Weights of a small GPT-style language model, trained from scratch on English Wikipedia.
Size: 10 layers, MLP 384 squared ReLU, vocabulary 4096.
Training: 131M tokens, 4001 steps.
Each number is 128 + 24 x the weight over its row's rms, rounded and kept within 0 to 255. Layers, rows and columns count from 0. The size above them is the row's rms in percent of the matrix's.

# layer 7 MLP up, 384x96, rms 0.293, rows 17-52, columns 0-95
size [106  95 103 100 116  94  90  91 106  98 111  97  89 110  96  95 101 111 112 108 104  94 104 110  92  97 106 100  89  97  98  90 108 113  93 111]
[[106 151  77 111 103 140 107 134  85 124 141 108  86 122 152  87 126 110 162 123 105 119 150 170 117 120  92 191 137 113 104 138 130 116 111 118 138 124 127 149 127 155 119 116  87 137  65 147 133 112 111 153  88 134 124 130 114 113 119 130 128  85 117 113 139 117 140 144 121 145 105 102 116 175 124 117 164 156 150 106  78 158 144 122 105 135 144 123 198 124 115 139 125 127 126  89]
 [139 121 109 135 133 112 130 137 167 136 152 142 137  93 135  99 139 158 134 118 125 149 110 120 143 139 169 139 119  75 128 129 155 154 133 108 114 127 111 148  99 150 170 126 182 133  99 114 138 101 165 118 107 118 188 145 176 192 116 111 113 170 136 130 127 123 134 177 112 134 158 161 124 115  88 160 164  99 139 133 129 142 139 125 144 160 122 135 150 110 136  83  86 113 156 137]
 [ 93 116 142 162  95  84 142 109 159 129 134 108 152 136 116 130 167 136 150 140 149 140 146 122 117 154 101 145 148 132 124 114 117 162  98 101 119 124  70 168 116 146 135 143 136 129  84 133 140 124 153 115 126  72  95 132 165 149 138 153 134 189 137  85 158 132 153  79 114 133 151 145 142 137 140 150 146 147 158 154 118 136 148 165  80 105 128 148  99 117 172 113 139 147 137 132]
 [114 138 127 116  96  97 129 104  74 138 158 109 106 126 174 164 144 150 144 143 124 130  89 106 157 184 102 156 121 104 126 128 140 158 148  94 147 135 142 146 130 174 141 163 114 166 106 150  88 132 107 139 108 151  81 126 154 138 122 148 166 127 149 140 123 170 149 104 148 116 141 118 155 142 105 113 116 136 129 168 135 147 168 157 114 107 124 123 121 115 162 141 144  67 141 113]
 [117  97 107 112 125 150 109 134  98 114 151 169 109 137 171 126 117 115 168 116 137 146 133 136 114  98 167 150 126 115  86 119 127 116 152 117 128 146 197 101  88 176 149 148 152 144 151 119 131 111 137 151 104 125 159 163 121 125 125 155 135 100 106 130 159 144  78 149 153 105 153  99 103 129 149 132 111 103 104 107 129 164 173 133  99 136 104 132 150 113  82 136 148 152  87 105]
 [113 105 119 158 170  88 101 127 113 184 112 126 129 166 124 170 161 128 102 117 137 156 159 147 112  53 136 114 144 130 122 144 121 125 124 107 175 165 106 144 117 103  90  78 134 127  95 121 121 161 102 131 119  92 123 192 158 145 130 113 114 161 150 128 125 177 103 102 162 124 118 120 119 155 122 167 135 123 138 132 127 114 140 115 141 131 122  95 145 126 126 121 125 108 105 136]
 [147 108 147 114 133 147 121 112  89 143 159 158 134  79 143 106 150 153 144 128 126  93 158 122 128 166 103 129 116 124 130 157 104 110 159 143 148  96 182 158 123 133 132 128 147 119 148 134 152 152 104 138 144 147 118 103 136 161 131 193 150 112 146 148 154 165 168 126  96 129 116 122 161 113 101 166 134 123 118 121  95 136  90 148 143 167 112 107 144 110 184 160 130 164 166 112]
 [109  66 141 132  78 114  79  80 127 148 126 156 133 133 173 160 130 149 149 106 149 142 154 148  84 117  94  81 147 157 137 113 146 121 133  78 119 144 121 179 121 136 156 119 160 134  95 115 143  92 141 126 105 138 149 129 163 174 129 144 146 124 133 124 137 133 134 144 119 181 125 111 157 126 117 137 135 115 109 145 127 111 133 112 134 127 133 187 134 119 175 136 116 128  98 149]
 [124 129 170 176 132 122 136  74 163 102 148 138 127 120 132 142  92 165 167 152  92 146 131 106 156 127  98  89 143 135  93 110 140 118 114 109 128 166 131 134 110 138 111 117 140 123 107 165 126 116 105 122 154 164 125 120 145  95 137 148 126 183 136 161 116 155 154  93 113 142  94 113  85 133 106 120 144 139 127 172 128 143 118 149  94 147  72 137 136  79 137 153 147 109 154 144]
 [137 131 111  92 133 131 130  86 124 119 135 132 156 141 151 194 156 132 101 175  89 132 146 184 122 100 116 120 131 138  96 133  79 116 134  98 146  80 123 134 144 143 141  97 144 126 165 170 134 145 120 161 186 164 135 139  94 138 117 136 117 116 170 114 159  94 131 146 156 132 136 137 105 126 139 144 130 126 111 110 114 103 132 101 154 140 129  59 112 119 141 139 122 101 141 119]
 [111 141 107 106 114 139 128  99 160 127 119 132 124 132 149 120 118  92 157 137 130 121 133  92 137 115 109 109  90 122 142 103 144 125 137 166 121 181 100 124  90 103 108  95 111 103  96 156 169 107 133  89 116 128  83 146 136 145 124 122 137 134 116 130 133 189 138  94 114 128 175 133 128 126 131 132  81 130 113 110 134  61 145 116  97 152  85  89 134 105 160 121 142 128 108  72]
 [108 143  78 128 104 120  85  83 144 117 141 122 131 129 131 139 133 143 164 119 109 120 135 123 116 117 134 107 132 105 123 140 124  77 173 154 120 155 159 108 151 105  90 138 116 153 166  84 157  69 148  87 124 145 138 124 155 121 115 148 121 134 123 126 168 145 126 131 127 129 100 128 180  84 167 116  59 100 172 116 153 143 166 120 123 120 116 128 111 139 118 111 115 144 115 116]
 [ 95 109 107  83 130 142 119 115 173 115 132 119 147 152 125 158 117 153 142 169 117 104 123 122 102 180 134 156 131 107 140 137 114 136 123 118 126 165 129 156 136  70 107 118 153 145 119  99 167 122 151 110 119 122 122 127 128  96 143 176 139 102  86 152  89  84  89  76 149 135 120 125 132  99 161 147 174 129 168 120 114 134 143 128 114 178 124 154  99 125 124  95 124 127 105 133]
 [103 127 130 131 150 144 115 110 153 105 138 146 131 119 113 140  85 125 102 147  98 115 134 168 120 119 101 118 133 145 117  85 125 112 157 128 160  91 133 104 117 144 149  79 137  92 128 136 124 115 144 132 107  90  82 119 151 133 110 146 140 136 150 180 183 123 123  58 132  99 139 118  78 153  89 144 124 125 148 180 144 117 129 109  96 116 131 147 141 123 146 129 176 133  82 127]
 [158 141 122 106 130 131 143 115 148 100 143 124 170 105 125 131 175 142 114 102 119 127 127  99 142 182 135 129 108 198 164 167 152 141 142 151 130 148 143 107 151 142  91 148 127 105 122 122 151 138 153 137 150 133 138 142 167 126  88 135 173 154 146 117 172  96 108 130 101 119 115 122 102 121 116 100 152 115 122  68 101 111 135 111 173 167 151 119 142 112 139 127  74 135 137 104]
 [130 138 104 114 128 119 162 130 145 142 173 113 123  99 188  92 147 123 109 104 128 133 133 149 121 140  99 132 132 163  92 139 189 173 140 136 158 122 123  82 125 121 151 114 132 162 114  73 113 103 138 117 119 149 152 161 116 170 114 143 121 138 136 175 152 159 195 124 149 134 128 123 158 116 118 114 149 107 136 150 134 120 136 158 130 134 133 109 143 137 184 111 167 139 119 103]
 [160 123 137 130 120 124 143 107  81  45 146 144 120 149 127 161 119 185 118 111 107 118 118 119 171 108  93 139 123 113 129 143 127 142 146  96 170 128 119 166 103 147 123 134 142 140 102 155 128 107 122 138 159 122  91 203 156 154 142 132 152 115 114  77 113 156 130 118 132 151 104 134 170 113 137 152 167 134 118 117 119 149 125 138 111 109 132 145 104 149 157 133  90 115 124 111]
 [109  97 115 114 126 102 115 119  76 115 159 107 125 123 167 167 130 156 137 147 139 127  78 111 125 122 110  99 128 147 130 108 113 102 105 116  98 151 146 150 152 128 130  76 120 130 132 136 120 103 108 163  57 134 114 197 157  96  88 108  96  91 131 117 110 121 128 139 133 150 108 124 118 150 177  89  90 121 109 132 124 153 152 144 145 154 125 140 119  99 128 133 112 140  92 121]
 [ 97 122 111 149 145  91 136 126 127 130 113 145 133 161 114 123 162 106  82 113 122 115 144 130 105 125 112  99 142  88  99 116 151 118 116 138 125 118 130 181 109 100 156 114 130 111  60 130  96 115 108 159 131 126 122 133 123 110 155 118 114 146 128 191 140 177 133 102 128 106 132 104 115 105  96  97 140 118 121 120  79 159 137 148 147 183 123 126 140 112 200 114 105 128 117 161]
 [ 90 144 135 151 168 116  90 139  92  97 135 141 149 168 167 115 107 127  73 141 134  92 145 116  96 140 115 132  91 127  98 194  96 124 141 166 139 131 138 127 111 170 107  99 146 118 121 105 142 115 134 113 114 115 113 168 116 115 139 105 130 113 127 127 107 100  95 142  75 168 136  81 135  95 132 177 137 120 139 117 143 117 113 117 147 125 149 126 124 114 136 124 126 162 180 121]
 [151 154  86  65 128 139 144 111 109 171 149 105 137 159  88 137 137 143 129 163  73 130 119 114 150 145 127 132 119 138  93 146 123 130 113 126 118 152 126 146 156 163 153 160 153 137 124 136 129 113 171 141 152 138 134 124 132 108 112 156 171 151 164 163 188  61 119  91 111 127 143 134 148 139 122 152 108 125 118 127  84 120 118 133  87 133 128 145  92 155 127 107 142 115 108 109]
 [118 150 129 117 130 121 109  98 133 140 101 125 101 159 155 145 148 167 115 135 134 125 107 178 142 135 145 136 119 113 118 106 115 109 170 176 122 117 183 127 123 128  77 151 125  69 126 138 187 120 137 122 136 138  84 132 155 128  96 127 148 171 178 130  97 103 134 116  91 158 119 147 131 117  91 102 131 110 158  88 107 113 114 139 152 162 131 130 170 118  97 136 112 115 115 147]
 [142 136 126 120 119 120 115 147 130 128 160 142 131  83 158 181 149 156 127 114 129  96 126 119 144 162 113 130  80 139 113 164 147  95 115 122 140 159 142 128 107 103 104 157 108 160 104 167 105 136 102 140 130 169 140 154 180  44 117 128 140 106 117 153 148 143 148 105 122 104  99 145 138 125 138 110 139 103 125 146  93  86 138  87 101 127 118 151 170 120 109 114 103 141 145 108]
 [114 108 109 139 128 107 160 122 119 127 121 102 123 120 116 188 140 159 116 107 124 144 152 103 122 128 118 164 113 134 156 107 151 142 122  88 131 108 105 149 117 143 103 155 159  79  78 144 126 132 146  88 131 171 112 141 160 192 115 156 117 196 143 121 143 133 111 158 126 155 141 146 175 107 125  99 109  97 144 122 103 123 109 118 118 154 153 122 181 101 147 133 122 113 144 134]
 [158 162 108 123 162 162  78 146 141 130 117 132 106 151 178 144 105  71  86 142 134  90  89 125  95  99 169 132 132 134 117 138  85 135 178 117 124 100 120 166 135 145 150 129 157 143 141 154 126 161 163 131 109 137 133 109 113  95 126 125 110  98 111 101 128 141 123 127 197 145  83 146 110 137 128 162 113 119 129 138 111 133 150 140 111 108 112 104 117 107 106 120 107 102 147 144]
 [155  94  80 141 133 134 117 154 136  87 135  97  98 175 148 142 109 130 151 145 157 129 171 100 103 149 139 169  95 133  90 121 117 134 104 110 105  89 117 150 154 130 112 133 137 153 101 116 149 132 128 131 153 120  99 118 159 101 125 144 130 131 110 140 185 123  93 154 151 131 143 133 184 134 152 150 138 117 101 116 107 157 150 107 154  87 152  86 142  86 156 129 127 102 152 107]
 [153 138  98 174 131 125 144 139 176 103  99 155 154 159 103 132 140 134 109 101 164 117  98 127 143 114 121 142 121  91 109 127 163 156 129 118 167 119 143 164  97 134 151 120 118 103 146 116 127 159 150 110 146 114 131 121 147 105 115 167 187 114 117 137 162 140 166 120  82 159 101 108 169 147 169 129 138 160 102 118 170 170 163 119  84 157 125 122 109 133 149 126 121 125 142 118]
 [ 65 125 112 129  62 139  98 135 112 110 133 127 158 153 130 120 131 161 128 168 135 102 156 102 143 113 101  94 161 148 105 133 125 112 148 173 101 168 124 130 134 181 145 161 139 128 121 129 119 156 146  97  97 170 110 142 134 171 125 154 161 137 151 104 133 129 112 116 137  96 159  98 124 131 140 103 141 142 148 130 153 143 151 123 134 128 145 105 153  74 111 160 159  90 116 124]
 [176 157  97 127 123  76 138 149 144 128 150 147 156 144 136 126  99 142 135 116 138 159 128 111 118 123 157 131 180 120 125 150 103 122 162 133 135 133 171 167 138 138 140  95 155  86 126 149 128  96 129 132 120 106 124 108 149 124  99 138 122 104 139 117 164 125 170 141 151 120  82 128 116 193 137 130 100 156  72 137 161 110 137  87 151 143 125 119  81 129  78 128 120 156 133 115]
 [164 141 106 123 123 106  66  97 163 119 171 126 117 157 129 150 131 111 109 109 112 147 145  76 113 115 151 151  73 145 129 117 149 142 137  86 107 157 115 108 155 141 109  92 121 156 145 103 158 162 164 109 121 107 117  98 128 151 128 100 121 123 132 107 119 147 158 127 128 114 108 145  86 120 106 115 145  98 104  90  92  79 112 125 149 112 181 157 149 111 106 142 142 127 140 145]
 [ 80 125 133 104 168 114 161 112 133 168 137 138 140 145 118 146 136 177 108 144 116 145 125 125 126 143 141 138 140 118 140 128 123 148 114 119 136 192 161 124 152 118  78 120 135 116 100 148 126 161 126  82 144 127 106 135 158 100 104 133 132 185 133 126 116  94 125 123 102 163 186 140  93 128  90 143 168 139 120  98 114 130  85  79 135 126 151 134 151 136 103 168 111 144 115  94]
 [157 146 114 105 168 129  91  93 133 146 129 147 182 149 117 126 122 134 109 153 141 121 120 122 164 159 145 168 123 155 162 113 106 158 154 111 107 151 123 117 121 107  89 135 144  95 137 116 131 102 167 164  97 117 104 125 145 150 130 135 114 125 120 155 161 117 166 103  90 133 142 160 127 107 120 147 130 133 137 148 158 157 111 113 124 150 187 113 153 101 166 162 124  86  87 174]
 [142 137 112 123 160 100 128 124 109 153 162 132 131 172 127 195 142 146 159 120 147 148 115 120 154 143 143 184 124 144 120 152 128 142 139  79 121 154 144 105 142 194 122 129 131 114 100 162 102 162 118 133 123 105 132 153 141 118 125 118 179 102 106 119 157 140 147 128 143 138  99 141 129 142 185 119 180 137 134 184 124 132 120 153 155 131 137 117 147 129 127  74 108 144 146 140]
 [139 130 130 144 104 146 121 140  65 126 149 189 136 102 134 161 167 123 158 142  92 102 112 129 118 155 168 185 106 129 125 175 146 119 128  88 124 165 132 124 148 166 141 119 151 161 110 155 106 121 141 133 160  89 133 106 123 130 118 118 126 191 140 137 166 122 151 144 125 113 133 135 129 124 155  96 167 160 118 123 127 108 108 126 121 144 129 128 140  94 169 108 166 139 104 143]
 [ 96 139  95 112 172 150  73 114 145 154 130 132 152 143 112 144 120 189  96 120 147 174 127 172 157 143 141 123 151  99  97 116  87 133 127  82 185 155 128 130 108 146 147 147 125  71 114 120 122 134  89 123 124 127 146 134 105 110 141 158 127 123 103 163 102 137 129 121 118 174 106 130 117 117 132 139 128 141 167 128 103 170 154 122 122 156 119 133 160 128 105 148 158 115 140 107]
 [101 133 118 160 119 154 112  94 111 137 118 131 169 117 155 107  74 141 140 161  93 160 108 132 123  95 113  99  74 141 115  86 130 114 188 135 105 105 131  81 118 125 116 128 146 112 120  90 124 113 104 152 129 132 134 146 174 128 144 133 120 112 142 152 158 141 140 102 101 130 115  85 127  63  89 118 118 133 146  74 110 119 145 107 112 119 124 117  99 120 148 127 119  95 113 157]]
# layer 7 MLP down (transposed), 384x96, rms 0.231, rows 17-52, columns 0-95
size [106  95 101 109 118 104  93  80 112  89 111 106  89 104  97  96 101  98 108 101 108 104 104 107  94 101 107 116  91 105 102 104 104 110  94 114]
[[155 145 144 120 125 163 131 149 145 116 154 107  81 129 147 138 127 125 165 125 133 117 156 100 149 147 140 133 124 170 105 143 141 105 128 147 171 153 157 114  97 156 111 137  95 164 111 105 117 112 148 136 104 150 138 161 136  86  82 101 112  78 131 124 161 114 145 113 146 125  92 129 157  75 148 116 144 140 170  95 156 139 128 145 103 199 119 117 113 151 156 116  99 149 119 133]
 [100 130 145 173  94 122 135 146 101 112  82  78 134 154 116 148 122 157 125 141 118 120 118 120 103 147 109 161  91 128 153 129 105 141 129 112 125  80 134 145 101 125 102 141 155 145 138 122 112 121 148 108 136 110 102  83 129 149 136 163 106  95  99 136 131  91 128 134  98 155  90 179 113 124 173 107 170 107 113 173 120 127  93 146 117 134 107  83 126 121  85 133 101  87 149 134]
 [ 92 114 111  92 127  96 103 120 134 103  71 148 129 173 128  80 128 110 122 128 120 152 126 122 147  77 181 120 127 140 128 152 118 145 167 176 117 159 157 111 124 111 110 191 156 160 103 121 116 166 149 140 126 124 152 144 113 165 108 141 105 110  93 119 120 126 107 178 147 137 137 125 152  96 130 163 135 154 117 122 156 118 125 152 106 145  97 120 131 116 140 101 118 113 166 133]
 [136 126 100 131 131 121 127 144 117 165 109  78 148 150 156 139 104 114 113 118 144 144 142 121 118 129 124 135 136 151  97 124 149 143  65 136 128 132 154 178 107 167 129 118 161 131 135  83 129 149 163 139 130 168 110 177 158 137  58 130  99 136 119 193 130 143 126 103 127 120 128 141 158  90 143  94 109 127  74 137 147 139 119 137 131 132 138 132 164 103 125 126 129 179 108 120]
 [144 126 187 112 130 144 137 107 138  88 136 124 110 111 133 137  67 127 116 102 140 179 154 153 112 170 101 123 135 164 136 147 113 150 135 158 147 127 147 119 179 188 109 124  96 150 111 146 102  97 121 118 132 143 101 127  83 131 131 169 130 128 133 116  74 119 126 158 156 185 135  99 139 126  92 147 150  90 134 175 121 118 126 139 145 139 131 126 130 139 116 160 141 135 135 122]
 [122 153 126 143 124  46 130 146 100  60 131 135 139 107 133 132 130 142 108 127 152 110 100 115 134 123  97 116 100 131 106 124  96 109  75 155 180 117 127 142 114 108 116 131 141 129  97 143 134 101 137  85 159 145 106 116 109 145 145 120 158 168 141 150 110 117  88 141 119 110 130 137 126 135 135 133  93 111 160 129 160 141 126 113 188  98 146 152 121 186 149 116 143 130  99 112]
 [110 132 130 124 193 102 137 153 110 195 121 138 113 156 116  90 116 100 110 105 144 106 161 178 114 130 121 127 158 125 158 107 142 108 108 130 167 132 143 125 152 104  84 127 128 149 155 100 138 131 155 109 135 136 142  81 105 126 114 163 128  75 116 141 100 124 144 126 157 146 126 117 136 128 140 109 120  87 111 108 136 136 140 125 169 173 126 101  95 104 109 136 167 155 134  81]
 [113 107 165 113 135  97 150 121 106 130 104 132 108 165 150 146 129 123 145  86 102 150 160 121 145 164 112  76 116 170 146 148 146 105 153 102 141 124  97 196 118  97 154 124 148 142 104  95 126  88 166 128 102 132 136 112 117 149  81 124 128 130 111 141 121 104 112 133 139 148  86  87 113 163 136 114 112 128 121 121 138  94 110 139 107  88 119 131 160  87 162 142 116 159  92 132]
 [146 118 162 126  98 102 150 158 173 103 120 148 119  90 128 118 125 134 178 120 129 161 120 133 201 110 125 135  90 103 109 134 137 122  94 107 136 138 143 118 163 122  83 111  96 141 115 100 155 112 106 169 151 108 154 150  94 139 146 101 109 150 124 147 133 156 108 113 174 145 120 149 143 169 112 151 104 137 180 139 165 122 106 141 119 120 146 125 173 137 127 128 145 110 136 165]
 [162 134 186 147 119 152 115 102 120 140 151 178 118 134 193 146 108 104  97 133 148 148 121 152 156 158 124 108 156 109 141 111 170 159  97  99 100 129 141  86 127  99 100 134 109 115 102 126 106 139 120 116 121 116  67  92 104 165 134 143 124 104 113 100 104 118 114 137 166  84 158 150 122  99 107 146  94 141 140 114 167 141 114 122 137 128 126 138  93 119 143 111 149 138 122 140]
 [133 163 132 120 121 103 115 119 145 120 174 114 147 126 147 147 141 136 102 123 150  97 135 104 166 150 178 108 148  95 119 147 125 115 108 124 161 118 158 115  84  97 174 112 140 151 161 168 120  86 138 127 130 105 144 106 147 153 144 108  95 146 108 133 134 110 109 109 146 139 157 150 139 144  90 148 134 186  75  90  90 139 150 144 106  87  82 130 143 120 123 111 109 157 149 129]
 [105 101 146 122 105 107 132 133  97 152 122 137 162 170 129 119 139 118  98 158 110 124 130 156 147 144 111 130  97 150  91 110 125  89 146 112 168 112 131 124 133  86 125 108 173  75 142  66 177 153 114 120  99 125 155 123 145 140  92 131 127 125  90 148 139 146 177 103 131 160 114 125 152 158 169  94 122 124 124 124 117 156 175 123 132 100 139 112 136 117 118 156 112 134  87 158]
 [139 123 121 131 188 128 135 128 112 123 144 137 175 112 102 132 113  74 112 108 125 122  88 106 124 159  92 117 111 129 118 134 101  57 141 128 127  89 112 106 120 140 125 135 142 147 145 108  95  99 106 129 132 133 137 134 112 157  75  86 156 113 129 125 145 175 163 137 151  81 110 127 105 110 112 139 115 139 153 163 135 114 144 122 129 160 136  79 137 162 126 164 166 167 119 135]
 [103 105 142 136 126 125 148 152 140 163 127 115 115 111 107 163 109 100  92 131 142  67 148 136 130 151 155 185  99 115 133 148  92 129 129 128  95 118  78 104 121 112 139 128 150 157 150 121 130  74 159 138 140  60 140 129 152 161 176 117 157 120 119 112 122 125 112 146 154 136 170 153 143 148 164 131 154 140 120 127 113 108 149 149 109 121 149 142  98 147 152 136 138 102 102 175]
 [130  59 133 138 112 113 156 148 119 148 142 113 136 140 159 169 125 165 156 136 146 128 150 172 141 140 156 126 123 124 127 103  86 136 148 153 152 137 128 139 167 134 127 120 166  74 125 113 162  94 130 128 115 131 130 115 147 154  98 104 103  64 162 123 176 142 115 104 159 105 140 112  83 131  85 156 130 118 115 108 123 146 134 118 107 126  96 109 140 122  84 173 139 117 120 131]
 [125 150 178 145 130 139 154 141 124 137 113 151  91 133 121  91 130 183 161  97 155 106 131 120 140 139 118 126 149 105 169  87  83  90 148 133 156 136 147 133  92  98 122 161 105 150 134 155 144 124 162 122 136 129  99 146 103 125 147 151 143  82 135 109  97 130 133 134 174 146 116 150 137 194 151 131 104  93 132 123 136 140 137 133  76 159 159 136 119  86 125 102 134 141 125 101]
 [105 101 107 119 143 123 138 107 118 114 110  88 157 126 122 162 147 112 184 117 177 107 123 107 157  80 150 150 122 162 102 112  84 152  83 156  97 131 105 106 192 114 126 114 126 132 140 126 137 163 157 101 104 105 115  79 140 124 122 111 129  97 140 145 127 136 139 129 123 125 108 138 108 166 117 116 112 121 130  90 152 178 152 152 161 165 137 115 135 147 104 128 151 135 112  92]
 [117 162 179 124 122 149 116 102 130 163  84  76 120 110  96 116 116  85 162 124 158 114 145 146 122 118 149 141 146  89 152 125 171 123 135  97 114  84 112 111 147 137 126 125 153 181 131 118 118 119 127 118 138 105 102 132 123 108 124 141 119 148 121 159  78 128  96 137 133 141 140  96 110 135 172 149 162 160 168 140 105 103 147 138  92 160 153 136 137 161 147 120 173 143 144 160]
 [162 129 170 177  67 109 156 147  95 100 116 138 101 165 147 149  96 143 136 118 163 125 127 166 128 137  99 121 164 142 111  96 160 172 122 143  89 152 144 128 151 111 142 134 127 133 112 143  98 132 141 142 159 122 100 131 122 142 106 150 109 116 165 169 121 173 162 133 117  69 126 141 147  83 120 148 128 134 128 132 148 132 154  77 106 132  93 153 140 150 125 130 138 118 126 118]
 [123 114 153 142 118 163  96 169  98 140  92 132 171 124 156 128 110 127 108 104 126 113 134 121 152 146 148 154  89 201 111 168 148 137 133 110 105 167 113 135 124  92 140 123 127 143 141 126 112 145  99 138 149 122 121 119  83 110 121 185 120 130 186 144 103 132 127 110 153 137  77 146 140 130 111 107  83 110 158 140 125 164 144 147 114 111 104 115 131 174 150 141 153 133 150 110]
 [142 161 147 108 140 152 137 151 149 128 136  79 149 118 122 146 140 126 120 113 147 115  95 117 129 125 129 109 131 154 136 142 167 141 160  81 119 165 156 155 118  91 111 136 157 141 134 131 127 109 161  90 108 123 167  97 134 108 130 151 121 137 129 157 150  77 128 141 116 157 172 147  97  76 155 150 165 173 126 140 105 116 160 157 110 144 136 140 123 192 133 144 141 133 181 151]
 [133 164 158 150 113 108  89  99 109 126  84  73 138 128 110 149 143 123 140 109 164 135 140 113 142 153 140 110 163 125 191 116 137 158 108 162 120 108 139 115 133 138 126 178 156 127 132  92  97 142 102  92 142 108  76  95  94 109 142 107  87 156  89 102 120 140 114 123 148 139 118 115 123 148 114 121 119 136 145 122  76 128 158 125 139 120 132 135 145 141 154 115 171 105  89 150]
 [119 175 117 146 153 160 104 169 133 151 146 166 117 140 138 124 118 120 102 118 119 129 100  92 149 116 113  87 112 103  80 143 117 119 104  98 133 109 121  90 121 124 153 135 120 144 106 127 129 123 140 139 138 153 131 154 109 154 171 164 126 123 158 111 117 142 151  98 135  91 129 125 101 136 135 187 136 120 163 145 125  94 174 116 137 105 130 208  96 141 171  85 125 121 130 108]
 [153 175 141 151 151  93 177 138 137 141 174 138 130  93 144 151 110 147 138 117 134 161 107  96 115 104 124 106 124 112  97 144  90 124 120  97 111 125 130 141 112 147 111 135 101 138 118 100 108 196 136 100 117 124  87 129 152 132 139 108 140 175  71  77 126 123 129 135 125 148 120 121 104 127 164 161 150 163 131 100 186 161 108 143 136 112 135 150 130 119 143 109 104 106 122 149]
 [167 166 155 182 195 156 146 118 148 124  93 121 134 159 141 141 145  77 107 130 162 115 142 114 124 172 148 156 104 108 114 135 126 116 125 134 121 134  86 148 125 126 128 103  97 165  87 124 151 117 169 130  95 143 138 178 135 154 132 104 135 113 136 110 182 110 127 114 122 126 120 170 107 141 129 187 149 146 148 111 134 121 139 137 132 118 164 128 144 110 116 112 135 115 112 162]
 [137 132  68 114 138 150 123 110 136 149  89 129 157 131 136 100 166 112 135 100  72 143 120 108 114 125  99 164 162 152 156 165 121 147 110 129  89 153  85 137 178 116 151 113 151 188 140 149 118 110 119 106 108  71 125 143  88 146 123 146 166 133 128 135 111  98 166 145 140 138 154 144 135 123 134 118 146 102  92 145 137  96 118 124 152 139  94 120 129 162  99 144 121 114 140 125]
 [119 101 107 128 166  93 140 101 104  81 112  69 138 114 115 122 191 153  99 102 114 118 131 127 136 121 107 131 150 155 136 131 139 102 115 147 142 166 115 149 128 122 144 161 107 120 150 114 108 115 196 124 119 101 123 151 126 130 158 127 151 152  93 107 136 120 137 141 135 180 134 106 129 132 100 112 143 152 108 110 165 151 141 156  97 116 102  78 134 139 110 141  82  88 154 108]
 [117 134 106 131 106 135 133 148  94 112 161 124 114  96 110  83 118 128 118  75 123 143 121 137 117 113 150 117 121 122 163 109 109 128 141 147 141 150 126 160 137 130  87 127 158 143 142  87 182 101 106 165 124 121 113 127 134  93 140 120  98 125 131  99 163  70  92 168 107 134 161 143 125 114 145  97 155 104 140 143 105 106  64 113 127 137 129 120  93 159  88 177 130 102 133 152]
 [142 107 152 146 155 145 124 170  69 124 120 179 157 108 106  91 130 145 122 101 147 141 126 128 127 108 132  96  95 118 161 125 195 154 134 113  94 128 133 114 138 142 128 106 171 125 108 170 121  89 141 129 147 108 144 117 166 111 122 143 137 122 138 115 180 142  71 102 181 139 124 145 131 158 168 128 116  88 128 101 123 144 132 136 143 137 131 101 137 112 109 138 128 168 136  99]
 [125 119  72 136 112 143  92 140  91  94 127  78 123 126 143  97  75 137 117 137 150 110 121 152 105 168 121 107 164 141 143 110 129 162 125 120 186 130 110  97 154 118 138 127 110 129 155 129 112 139 141 126 110 154 121 124 108 139 104 154 109 111 153 129 152  86 156 141 103 130 153 184 150 140 132 158 141 118 140  87  87 106 168 115 119 145  85 136  97 117 100 144 126  81 142 113]
 [152 113 135 153 122 123 117 108 132 154 110 135 121  90  76 142 107 147 125 221 157 143 131  92 111 137 123 106  95 174 120 135 138 122 120 129 134 135 182 120 171 157 124 161 115  96 124 131 117 133 143  90 138 103 138 171  94 109 146 169 140 109 117  96 110 122 152 153 115 152 152 140 150 134 120  93 126 138 133 125  83 138  96 104 149 137 141 150 106  77 118 115 131 144 109 121]
 [129 145 173 138 146 115 107 185 133 174 150  99  90 117 114 113 139 146 134 118  89 125  91 114 168  84 155 105 117 115 131  84 134 133 110 129 130 126 131 122  92 132  80 156 106 133 141  88 165 129 103 156  95 162 116  91 131 145  85 133  72 123 139 144 168 138 142 155 103 115 150 142 129 111 136 152 123 162 138 121 110 147 129 147 124 115 181 134 166 142 146 104 136 115 121 126]
 [ 80 115 131 139 103 122 131 120 107 152 117 101 157 150 117 141 125  94 124 156  96  85 136 149 100 110 131 157 144 101  95 166 142 155  91 143 175 177 149 107 111 113 144 172 145  99 149 120 156 128 131  87 159  63 121 143 142  96 139 144 133 149 163 116 126 148 152 149 145 130 106 137 126 120 137  92 150 139 108 127 152 162 108 141 112 152 145  73 102 112 108 110 112 128 138  97]
 [141 130 134 162 129 109 106 110 178 118 135  87 123 147 125 129 124 149 133 116 106 109  96 163 118  70 103 148 115  70  96  86  95 149 121 139 118  87  75 125  87 123 103 136  89 136 139 112 112 107  89  97 150 127 110 144 139 122 126 100 138 129 137  94 117 128  87 145 121 125  88 145 123 130 124 158 126 129 120 139  82 119 104 114 110 110  71 111  99 110 138 138 106 124 113 175]
 [136 118 123 154  62 117 132 140 135 159 114  91 129 152 121 118 155 123  99 141 156 127 124 126 118 111 105 144 119 133  98  86  96 156 126 136 147 107 123 129 142 115 159 113 158 107 171 184 152  73 133 100 128 167 127  99 152 129 138 151 149 119 127 132 110 112 128 136 159  80 112 159 151 114 126 115 158 120 185 105 112 180 111 134 125 160 137 159 171 145 121 147  99  98 132 107]
 [151 135 172 139 116 170 158 120  78 150 122 102 158 110 163 128 137 162 126 120 155 113 100 132 118 174 147 131 120 111  94 135 138 139 122 135  79 111  79 157  76 141 104 117 149 135 116 129 135 144 155 129 161 140 169 149  96 190 131  96 122  78 124 156 152 101 136 141 132 133 124 106 143 123 108 134 156 141 139  76 128 161 148  90 118 126 145 147 107 124 103 121 106 139 121 150]]